Part of a small language model's weights.
Size: 19 layers, width 128, 4 heads of 32 (1 for keys and values), vocabulary 512, 4.59M parameters.
Architecture: RMSNorm before each block, rotary positions, biases on query, key and value, tied embeddings.
Training: a variant of Adam for these matrices, 139M tokens, 4233 steps.
Each number is 500 + 50 x the weight over its row's rms, rounded and kept within 0 to 999. Layers, rows and columns count from 0. Numbers have three digits each. The size before them is the row's rms in percent of the matrix's.

# layer 9 attention query, 128x128, rms 0.0746, rows 0-82, columns 64-95
092:528450489464451515490538495474578461450581524514431491438562419542446490428432555542495475453504
097:589430435415488541493455460516506433540563556579505427472545507473403493405609532415584468519500
070:511419552520427508517482474429437567461498463562539385453489530528484507490509461429527483508442
110:517593604519536385496455504542439520494421446429476538545425507577539544556436481557429476467456
110:503531587503519446480475552528428517488435433451510551506469538531516537578410467513490530486464
114:442558542561484458487506496491473598471446456463554543564462521454538445533424527509378537469551
080:515479546431408512534532419490503495463491499503457519417520618541502567502560499570538546436405
108:481478488534584411496491563494485494571494529521410556515453399496475487625517432432384430497537
087:461512524595481441478482427502428413540525499447563495553501473420429468421484501513533455546631
190:563404442433426615548515495507527531501602504598481446435555526496481476451526543472588495472453
108:496496492538617542487482550485530488472488448488436553548535520457426478426577512553618495471574
097:475483568583454452601458595470541516483546374482480443513483462533441436506455565493525542490473
095:476566533562525409468480528489438454540450529429516501638458503428492562424563485545483481542536
096:512435525480512478570456534507509490445492461579359477518454379580511520540484542524479502461512
105:586544471520485523550485505527493516447496514534514507572444626540576506540464465531557524495511
097:490541530467438469537485627522420590476426493517461485413523513546530425511472503511392473493590
194:565380510425477624540493446498583482465590517618489455430558448534439516440536559464594488451474
090:481540535491550422517557486556410561507444474460526543510447492469577521504466461464445554489429
089:488547562529576434497515531579418551506441436434518577501429500479540578587426466500456516470406
067:464517466536516543492504525467529434582555584507536518580511554527440466477510480520485413502573
069:488449410477572522525444576504558355561521550542421489547557523460454518496540487534550465498543
088:468546474473549495464447573529490452545493506525466501542509502443433438560532516427467469579505
096:491555518482512479465514454519444583453422464436523557519482484411593498507455493576443565494502
101:543467494478519615532391493515519434437481519473477483489513579534533573533559540611585471539519
096:585465463492514547487484446534569442473537489510437485418508511472472522481517569433560490542450
074:582486524391503546522514466527540558412559498566505545401579554521556474486488579496531538464454
092:475507501499506448460529518457497411560491511443525501549438477457448475499443405508495493546550
097:489517476508516532456504543437489414519484614514502417590525440568482505511511513460536497515559
101:509412541417476516476509527447509524559501450525574492421537510509447313520414461466568486470479
104:448443499542502507508501485510491456422490461479462505495551498502491483506531507498481502482469
103:568534487521509487548477527469494486593520545483463501639474580517504590470543495487538550465550
113:493525476478468553630534499451514432451536437465480511422528598596554473425582529536447557505625
103:549496455524470510463578459455565491552573632519518509538519439515418448412441519462528388502552
092:491477435468447540624424532484472416469467494522498514437556519448470472428557487498498460542373
084:451530509439416496553431470491454477449458496496405520471474438495546501554539440450524492483286
096:477531581515551443499503493549469522510477515434496532529447517532553578588446490581445479492528
098:490543567485521470522496486540424539511473487460515492520464531522560541608477480570448511491478
089:525514409447566529501518508468496587456477527464459558504432549456472531530494456488467575453499
078:492461492541507559601505394485447389465503543512501627549436621487607548536580477478429502593416
105:485497572488534388446565532476491510573483505552498490530507454543470515517468544467415528413569
080:482483505509469537441561457420518477470483519511538535525450527530453535432514489579536529520637
160:560392431463436569527556448465512514462612518586534456410548516488401455426527519454534476512475
115:504552498555615531514522476500593482528498559514496497517458514457454522462541501584515473478533
104:461494538446516528526437507440522527406574519452449532466471515487461473569478520441459587519474
092:503536516554578462475479493507482520512482471517585520574478511433523548437519482490480577545589
106:504508485454636426517519511536515515496485506512439564584463460513572536554528480528491543431601
098:436512463508572525503487478508465475477453467500557500623485574574494552568504454499475598546507
114:488485408423513474543521621513520559511497457605505535517504499497507418455531486513526486473642
118:524445504413381573605460461501522501424525490533500514444540471532438488454598506460499486431329
113:480515525521573456520497520514398533491459420451465534474480474475559582541471427505457515527462
114:488500576547529470516470506528441523498413470482479538531456520507582584553436424514429515570460
078:505504473457447511461523531466596467541599567532532486538499535528422443459499545492548528448588
071:513493508506478546414522528499589470555554582547512510532519478487470505513520576492586420462597
093:498480448434568489433485535474550503541457486466442540488513509489456445419535541474560393475644
097:478502489534538470542494502568453603468439471438496476469480447499539538499509451515484489525382
094:448438566522398595515525476465591473488526490550532505449507476500551596508521558545540506517529
118:482526477528437511485463457510437458481500502485515508561522540540505468460479494425505476643497
064:570454513427472546579504467524517462437512504490447519396528544488451502485524524474463450498442
098:478610535549508404382513560449480476564407449392525466573490510518541488533504434543505597457509
114:517531547497466482476483527484528467551483532469508458528529472506550462570508595633576510457574
120:466520523413451535465512547441465373585498467392414456478552535558488482532506529510541457473426
113:513532536455433526490476487564612480527554528480414486526517387522521493507503539537505499423482
093:513518501532534522555511505422418487514484508437536486594425603448508509422567552481427561543525
094:505503499545483442528498549607554507475482494480510569437531579478475524414487448518503465447513
110:561488452490473567547617353551492553498572635513494540540543525520513426463531487422535578469480
099:496434484582532472520385566520435501522431380513444565534442439560509529478605484470553473542408
103:487494481598493468510396542455423527481462445458461517532441376492519549517584466478497513552337
101:436526607412500409512546475552438546469449511429566499571471523463540513594411405511392503443555
090:512531541423500458496512429576482589436468534385574524580496495461502486628435454532420531454489
101:474540462506414483526487468514495514486376531432466537474441472515510499523466498582505552542457
089:459475459533453595533553546517441497552425510503540519585518550421599526547551495594504549542485
098:490481539434544424505470418457504541559549500499500505529468470544510466521479471410408445526511
097:504622493516516466527512549416516437506498467479545493427431532531446493442546466529531551597463
163:541434454479471600496516526459600471540561489560476493468621493482477519491536575542644498517481
117:536497412480496558496491461465563430544466536516488440445512482352438429371468526537501530503535
115:443506463468465482548481509536530513479484544488534395473489542446602471513441520455529451582560
098:473575557529551453483445560410496416567435474453539476515498588514468568357497546455508503630517
083:496420463467431514539538510588540526514527600495490505541522445502500485559533539514526531442478
100:445546557585541521511499554580545491444584577482460493578505586450505566517500491439500562468561
104:460561424507447433511507485582411532456512544493446536504508492474453500529549551494376446500426
114:522370462490523505511468566522483501483493392526432507477512444579559548496542550463590486450425
121:379532568516557417454464539483466472536420487459506482566406540422511521552475460552427485521580
108:427519540506530481467480517604448505547376444436529580619466510453617539609507471543422522509538